config = dict(
    num_key_value_heads=4,
    intermediate_size=896,
    norm='rmsnorm',
    positions='rope',
    tie_word_embeddings=True,
    init_std_up=0.043,
    init_mimetic=0.5,
    beta1=0.9,
    decay_shape='linear',
    doc_mask=True,
)
Each number is 200 + 30 x the weight over its row's rms, rounded and kept within 0 to 999. Layers, rows and columns count from 0. The size before them is the row's rms in percent of the matrix's.

# down: layer 6 MLP down (transposed), 896x224, rms 0.0937, rows 633-660, columns 0-55
# up: layer 6 MLP up, 896x224, rms 0.132, rows 634-661, columns 0-55
down633,115,223,204,255,235,172,189,165,174,262,160,222,207,213,247,248,178,185,126,206,252,192,167,196,217,194,220,238,169,212,213,187,240,241,170,173,209,175,178,169,191,198,200,210,193,287,187,226,187,205,172,201,201,175,220,192,208
up634,093,141,178,210,178,180,213,176,187,166,234,188,173,239,198,189,175,202,174,214,194,198,133,148,226,222,266,227,200,181,210,178,244,240,208,216,180,193,230,158,187,165,189,269,239,197,205,180,225,142,195,192,155,189,202,255,180
down634,086,194,219,220,188,148,150,167,196,215,198,201,168,171,168,207,170,200,197,182,251,203,150,209,226,235,205,184,166,175,193,180,203,182,207,164,200,186,152,159,199,183,238,220,230,217,157,193,215,214,162,194,163,177,191,217,190
up635,105,208,187,179,205,200,219,244,196,232,200,249,171,142,205,197,249,213,223,191,215,181,229,171,205,264,224,213,175,225,188,174,228,169,213,188,206,188,183,156,225,234,152,195,175,204,193,219,202,188,170,218,185,204,217,233,112
down635,092,196,203,204,203,159,138,170,211,167,131,188,171,183,246,195,193,198,210,205,231,175,194,214,202,246,209,163,170,181,200,220,158,154,185,189,227,219,167,178,188,153,138,214,201,211,168,249,263,215,198,195,167,189,220,224,262
up636,079,231,218,234,182,224,204,182,229,254,200,114,176,179,226,259,225,202,198,205,225,189,183,161,210,217,202,209,180,194,175,256,240,176,194,242,186,188,173,219,164,198,170,196,216,220,224,203,207,223,206,218,214,233,177,207,187
down636,107,169,240,247,209,178,161,212,224,205,204,142,200,183,260,212,175,198,199,152,200,200,212,165,173,224,167,175,205,254,202,208,193,169,211,228,194,204,225,194,256,220,215,159,190,227,174,250,186,179,199,171,212,183,200,203,198
up637,100,171,222,199,160,199,240,194,178,228,178,213,154,220,215,198,187,202,166,174,210,201,206,189,195,202,238,204,183,221,218,156,226,204,200,196,182,147,162,217,240,158,237,206,187,149,204,153,211,216,137,165,246,206,183,157,225
down637,100,160,205,183,232,200,210,164,173,265,197,131,173,170,180,168,217,174,187,189,199,205,229,183,161,178,182,165,187,210,240,202,169,213,188,175,244,236,212,182,256,223,218,173,177,230,183,183,165,209,163,215,206,237,144,185,212
up638,101,275,215,216,179,243,197,199,149,246,185,182,190,208,175,172,231,232,215,176,167,235,217,187,237,197,213,222,177,218,235,264,178,164,203,196,192,208,204,239,220,228,181,241,167,162,226,224,228,186,238,227,189,230,177,262,196
down638,091,228,169,192,165,198,247,188,171,184,195,209,141,235,213,228,210,223,196,187,193,193,184,227,227,229,246,215,226,215,235,177,168,177,207,205,164,214,258,248,173,210,248,195,182,189,275,215,204,200,242,243,184,197,190,213,143
up639,109,251,196,211,208,206,217,280,170,195,224,239,168,221,214,198,167,160,194,251,180,220,172,196,248,223,181,169,146,195,162,132,210,237,183,139,223,218,196,214,228,190,220,220,202,207,217,213,223,243,258,200,175,200,240,230,174
down639,105,148,211,155,269,220,218,173,151,251,227,228,142,224,200,238,147,161,204,230,165,221,170,208,208,194,186,210,191,173,235,165,184,178,212,215,207,198,188,214,194,184,158,249,195,198,238,231,217,237,226,207,204,238,177,208,177
up640,098,159,176,202,143,193,142,206,136,269,199,191,196,188,195,211,246,221,202,201,190,196,203,194,215,203,168,224,174,222,182,226,170,123,232,173,219,185,149,177,172,218,250,179,234,209,240,231,215,200,232,209,177,199,179,212,145
down640,116,167,163,250,164,147,169,168,204,245,176,183,178,208,192,185,235,158,197,202,144,247,205,208,157,165,152,223,205,209,271,237,190,202,237,213,195,208,170,184,221,213,228,163,246,154,232,180,264,180,227,126,235,209,187,191,150
up641,101,184,216,208,216,225,224,164,256,147,178,244,161,223,242,191,148,202,148,220,192,235,146,226,263,213,204,190,261,134,211,241,204,206,192,195,238,227,193,210,222,230,189,210,225,209,234,245,203,222,219,211,174,207,212,200,154
down641,106,168,220,173,193,147,209,170,233,201,212,217,217,171,218,166,183,184,172,230,236,232,116,168,129,198,193,189,129,181,246,241,187,237,202,219,243,194,157,204,221,167,218,213,206,159,245,203,252,241,208,181,171,186,223,257,196
up642,093,168,173,219,184,158,203,212,243,240,200,200,226,199,163,154,206,233,197,206,235,184,208,185,233,213,158,209,223,186,158,199,218,170,186,155,196,236,194,253,196,171,239,199,198,188,158,205,133,241,200,203,195,217,205,165,179
down642,087,239,238,238,207,214,217,213,238,243,215,152,266,224,182,163,187,191,243,188,171,154,217,167,224,202,181,226,196,177,239,170,165,184,194,175,217,214,214,171,194,235,181,155,218,183,170,187,197,177,231,206,196,200,209,239,101
up643,094,201,184,234,207,187,294,215,179,168,191,216,222,185,210,158,189,179,152,216,213,216,170,211,222,193,223,244,249,230,192,235,212,220,231,214,155,174,132,227,169,260,234,231,254,244,201,237,218,223,212,197,207,185,175,189,180
down643,095,247,213,173,208,190,228,165,204,181,217,171,248,206,221,174,234,150,199,235,155,157,199,172,205,195,233,251,183,241,177,154,163,264,215,210,227,187,216,227,167,226,208,164,208,223,178,188,212,239,213,211,154,217,222,182,210
up644,101,245,251,205,201,182,164,254,187,235,187,144,175,197,126,197,229,222,202,186,202,179,197,194,155,195,186,163,215,178,202,218,221,260,226,196,197,248,142,164,170,258,165,235,211,167,161,181,230,209,219,165,188,222,172,231,224
down644,097,189,182,219,180,208,143,218,165,229,238,190,162,173,196,234,207,221,236,218,163,190,171,193,194,205,194,204,207,102,185,232,228,202,153,170,166,208,214,217,249,211,171,203,224,152,190,204,238,182,236,169,216,150,196,149,259
up645,108,245,220,232,192,210,146,209,131,233,199,185,221,187,211,217,218,213,127,175,271,210,190,170,205,178,191,188,200,231,261,231,216,226,151,181,191,244,207,172,193,163,164,219,198,206,177,217,238,137,173,266,203,168,159,226,175
down645,100,240,229,215,190,219,173,231,172,218,199,189,269,198,240,200,228,160,153,214,226,198,197,164,162,170,162,193,161,240,271,270,223,237,147,189,163,192,235,155,188,229,185,207,216,249,210,201,187,195,234,227,200,205,195,195,205
up646,097,234,202,214,217,204,229,168,216,250,211,200,183,216,159,181,208,148,193,181,170,193,162,183,233,240,232,230,210,193,201,195,166,190,225,176,228,211,161,177,231,218,179,235,245,236,176,139,173,260,185,185,216,195,217,186,185
down646,093,240,235,231,162,189,183,206,276,167,155,250,204,194,217,191,204,198,164,193,220,202,229,232,166,225,157,121,195,222,216,203,273,209,194,208,184,190,202,169,175,161,207,210,149,154,180,213,234,185,192,199,186,254,255,165,191
up647,092,186,196,180,176,156,197,258,189,220,213,208,259,184,188,186,204,190,200,178,175,167,216,208,231,172,159,171,217,242,181,232,189,239,208,194,142,192,158,248,249,177,203,198,238,175,199,228,198,261,210,188,123,183,179,214,225
down647,095,200,186,184,217,180,187,237,230,189,164,260,270,191,171,194,246,198,193,228,234,193,240,217,185,237,179,192,236,187,151,183,169,251,247,161,229,178,165,141,196,180,162,199,178,195,176,233,166,244,196,238,155,149,179,229,149
up648,114,208,241,212,235,217,155,218,205,220,207,210,209,179,235,221,183,184,208,227,217,193,131,242,221,197,226,242,176,164,203,180,195,283,188,202,155,195,159,192,166,196,232,267,195,164,167,214,158,206,210,245,137,227,166,213,209
down648,104,205,226,217,177,200,184,159,216,224,183,208,244,179,180,162,206,166,219,192,185,180,192,185,213,194,206,203,184,131,232,185,188,233,233,217,159,183,204,216,143,185,237,204,226,220,173,203,162,152,159,252,209,194,205,220,204
up649,082,216,142,226,223,297,205,248,223,201,240,176,228,208,197,236,198,270,177,204,233,188,152,180,211,273,207,189,204,191,254,188,189,221,209,209,224,213,192,181,195,202,268,194,234,246,169,218,224,166,223,220,207,178,202,177,161
down649,088,226,226,175,252,267,190,180,189,197,267,229,268,201,188,157,156,173,172,186,227,193,166,203,177,223,201,139,199,194,208,223,130,232,164,171,145,217,207,171,251,208,183,205,243,212,193,176,242,201,220,226,228,189,236,219,176
up650,098,244,219,148,208,199,199,243,225,192,212,205,190,215,155,207,231,180,158,213,186,190,226,252,185,187,179,200,189,179,147,195,214,183,197,125,96,171,176,229,180,237,195,230,229,208,227,204,195,191,164,163,219,161,218,217,108
down650,091,203,200,221,228,231,177,219,189,176,206,243,183,211,201,221,178,205,217,137,182,170,192,271,170,194,201,226,237,116,173,220,190,212,199,201,161,188,252,196,219,222,247,259,189,140,212,206,191,210,162,187,188,199,187,202,150
up651,102,222,220,189,205,195,227,205,212,187,220,186,194,244,196,241,173,206,215,145,197,218,188,149,144,228,254,219,240,215,201,148,122,146,225,149,241,194,201,259,210,197,155,212,162,184,163,173,122,207,175,252,225,240,241,229,214
down651,087,173,186,143,182,205,168,196,207,177,218,220,255,213,189,209,232,207,228,166,191,192,209,215,228,180,189,241,198,182,191,201,160,234,149,208,213,170,189,164,249,291,185,197,243,227,169,176,209,221,229,230,195,212,202,243,169
up652,096,182,255,218,228,199,174,207,250,229,207,205,224,244,215,193,202,204,180,219,206,157,159,195,185,179,231,217,203,223,194,175,185,216,248,171,162,193,217,211,271,155,215,201,225,177,182,178,193,209,193,208,199,210,232,160,216
down652,111,175,179,193,188,195,232,205,214,138,199,239,103,175,191,217,242,212,152,196,186,240,186,227,170,192,199,220,175,164,220,199,195,196,189,254,229,160,204,140,247,169,260,228,190,166,189,204,180,152,221,164,187,210,193,195,252
up653,115,241,250,198,210,204,178,173,188,199,168,185,187,199,149,192,212,244,227,228,188,207,225,164,271,167,204,230,161,241,226,152,163,213,195,222,168,148,194,205,205,176,134,235,151,232,169,216,205,255,234,172,199,196,161,242,176
down653,099,229,234,220,198,285,183,138,211,230,140,243,181,164,197,183,193,151,238,183,169,195,229,213,235,176,244,246,182,203,246,176,172,199,208,205,191,190,165,201,181,155,135,232,191,185,233,245,241,246,290,197,244,225,190,230,197
up654,092,236,151,258,134,201,222,240,245,211,220,217,197,236,204,191,228,214,184,190,236,169,224,109,225,216,227,210,198,189,164,180,220,199,156,215,147,208,253,249,207,172,203,210,160,230,226,218,262,187,232,206,181,204,235,143,197
down654,083,209,227,196,199,216,229,250,212,127,204,190,240,164,201,180,186,202,206,218,160,204,238,186,191,145,212,181,260,172,241,217,184,239,180,151,133,240,184,229,199,155,210,135,181,193,237,238,159,198,212,212,176,190,182,191,221
up655,087,245,188,219,189,203,182,163,211,222,257,113,166,216,180,197,175,223,131,212,156,196,198,201,178,173,213,226,159,235,284,193,195,154,231,203,180,219,181,174,238,165,253,218,212,215,188,199,267,163,172,218,236,256,212,174,156
down655,096,239,172,193,227,133,197,204,175,177,178,196,171,183,145,193,254,171,184,208,173,193,183,195,190,169,173,160,194,228,255,191,198,170,223,183,209,191,234,222,231,173,186,176,238,173,196,193,161,194,163,235,193,209,210,214,256
up656,106,170,236,202,223,156,195,164,138,172,177,235,178,263,206,199,173,156,194,177,203,151,207,166,190,239,177,224,160,223,247,121,169,148,261,230,177,209,182,216,229,166,195,232,255,223,208,261,220,206,242,159,239,226,241,172,156
down656,096,161,183,167,197,125,197,242,259,206,157,205,191,216,235,237,206,174,175,207,177,128,244,208,165,250,226,216,212,215,197,198,196,185,207,154,214,187,193,188,174,209,224,207,255,203,194,227,189,243,162,198,249,199,176,182,183
up657,105,209,200,210,245,183,177,184,164,235,180,166,214,194,213,259,257,202,186,223,126,232,204,231,268,172,188,171,222,198,177,217,210,215,185,241,164,218,208,217,197,176,166,177,227,192,218,195,198,131,220,220,177,207,206,195,228
down657,095,171,161,246,245,214,191,194,176,202,176,162,165,245,189,237,214,221,226,205,188,194,201,199,176,200,205,208,257,138,191,172,169,232,195,234,182,211,228,185,163,226,170,187,253,176,190,261,201,125,193,185,194,176,190,118,172
up658,085,170,208,186,190,253,174,158,222,249,187,158,207,179,193,188,223,190,175,232,158,192,199,137,192,223,137,127,230,161,252,250,209,268,179,199,229,153,190,241,199,217,224,181,277,170,198,184,209,237,209,191,224,230,226,189,212
down658,100,223,169,178,226,236,169,182,212,227,222,199,216,188,181,240,208,250,210,177,235,186,183,219,187,209,216,244,148,230,156,200,260,181,199,203,212,262,168,240,187,203,208,248,144,213,151,176,164,165,164,197,177,212,212,214,159
up659,099,227,209,218,243,214,164,162,193,232,160,171,198,151,217,196,161,219,202,201,209,162,215,213,194,189,201,181,203,207,215,217,301,224,169,265,206,275,186,194,177,237,210,180,169,232,225,190,199,167,141,150,254,190,190,173,175
down659,102,205,207,184,188,207,174,202,222,239,191,192,166,216,177,221,186,220,149,238,248,175,251,195,203,192,211,213,237,190,184,180,217,132,216,129,189,191,184,210,177,168,245,189,173,188,236,212,162,214,162,183,195,193,142,173,203
up660,096,194,209,168,174,190,182,227,143,209,205,161,188,227,180,174,142,158,187,159,207,150,209,179,210,193,182,255,207,198,205,223,232,153,178,174,166,266,188,184,195,181,192,199,229,216,147,202,184,194,201,227,186,190,167,214,161
down660,102,159,191,208,178,176,222,225,190,214,260,218,195,205,141,203,138,158,214,173,205,152,234,181,210,198,213,169,220,195,232,198,244,134,175,246,169,207,212,225,190,206,164,185,206,233,184,159,237,187,152,192,230,182,202,179,204
up661,099,145,218,206,194,217,160,256,218,274,183,188,189,165,226,155,219,174,204,184,173,194,206,202,151,212,178,177,105,198,224,202,230,199,210,269,197,182,228,184,201,187,180,149,198,234,178,198,156,164,138,191,246,187,236,217,245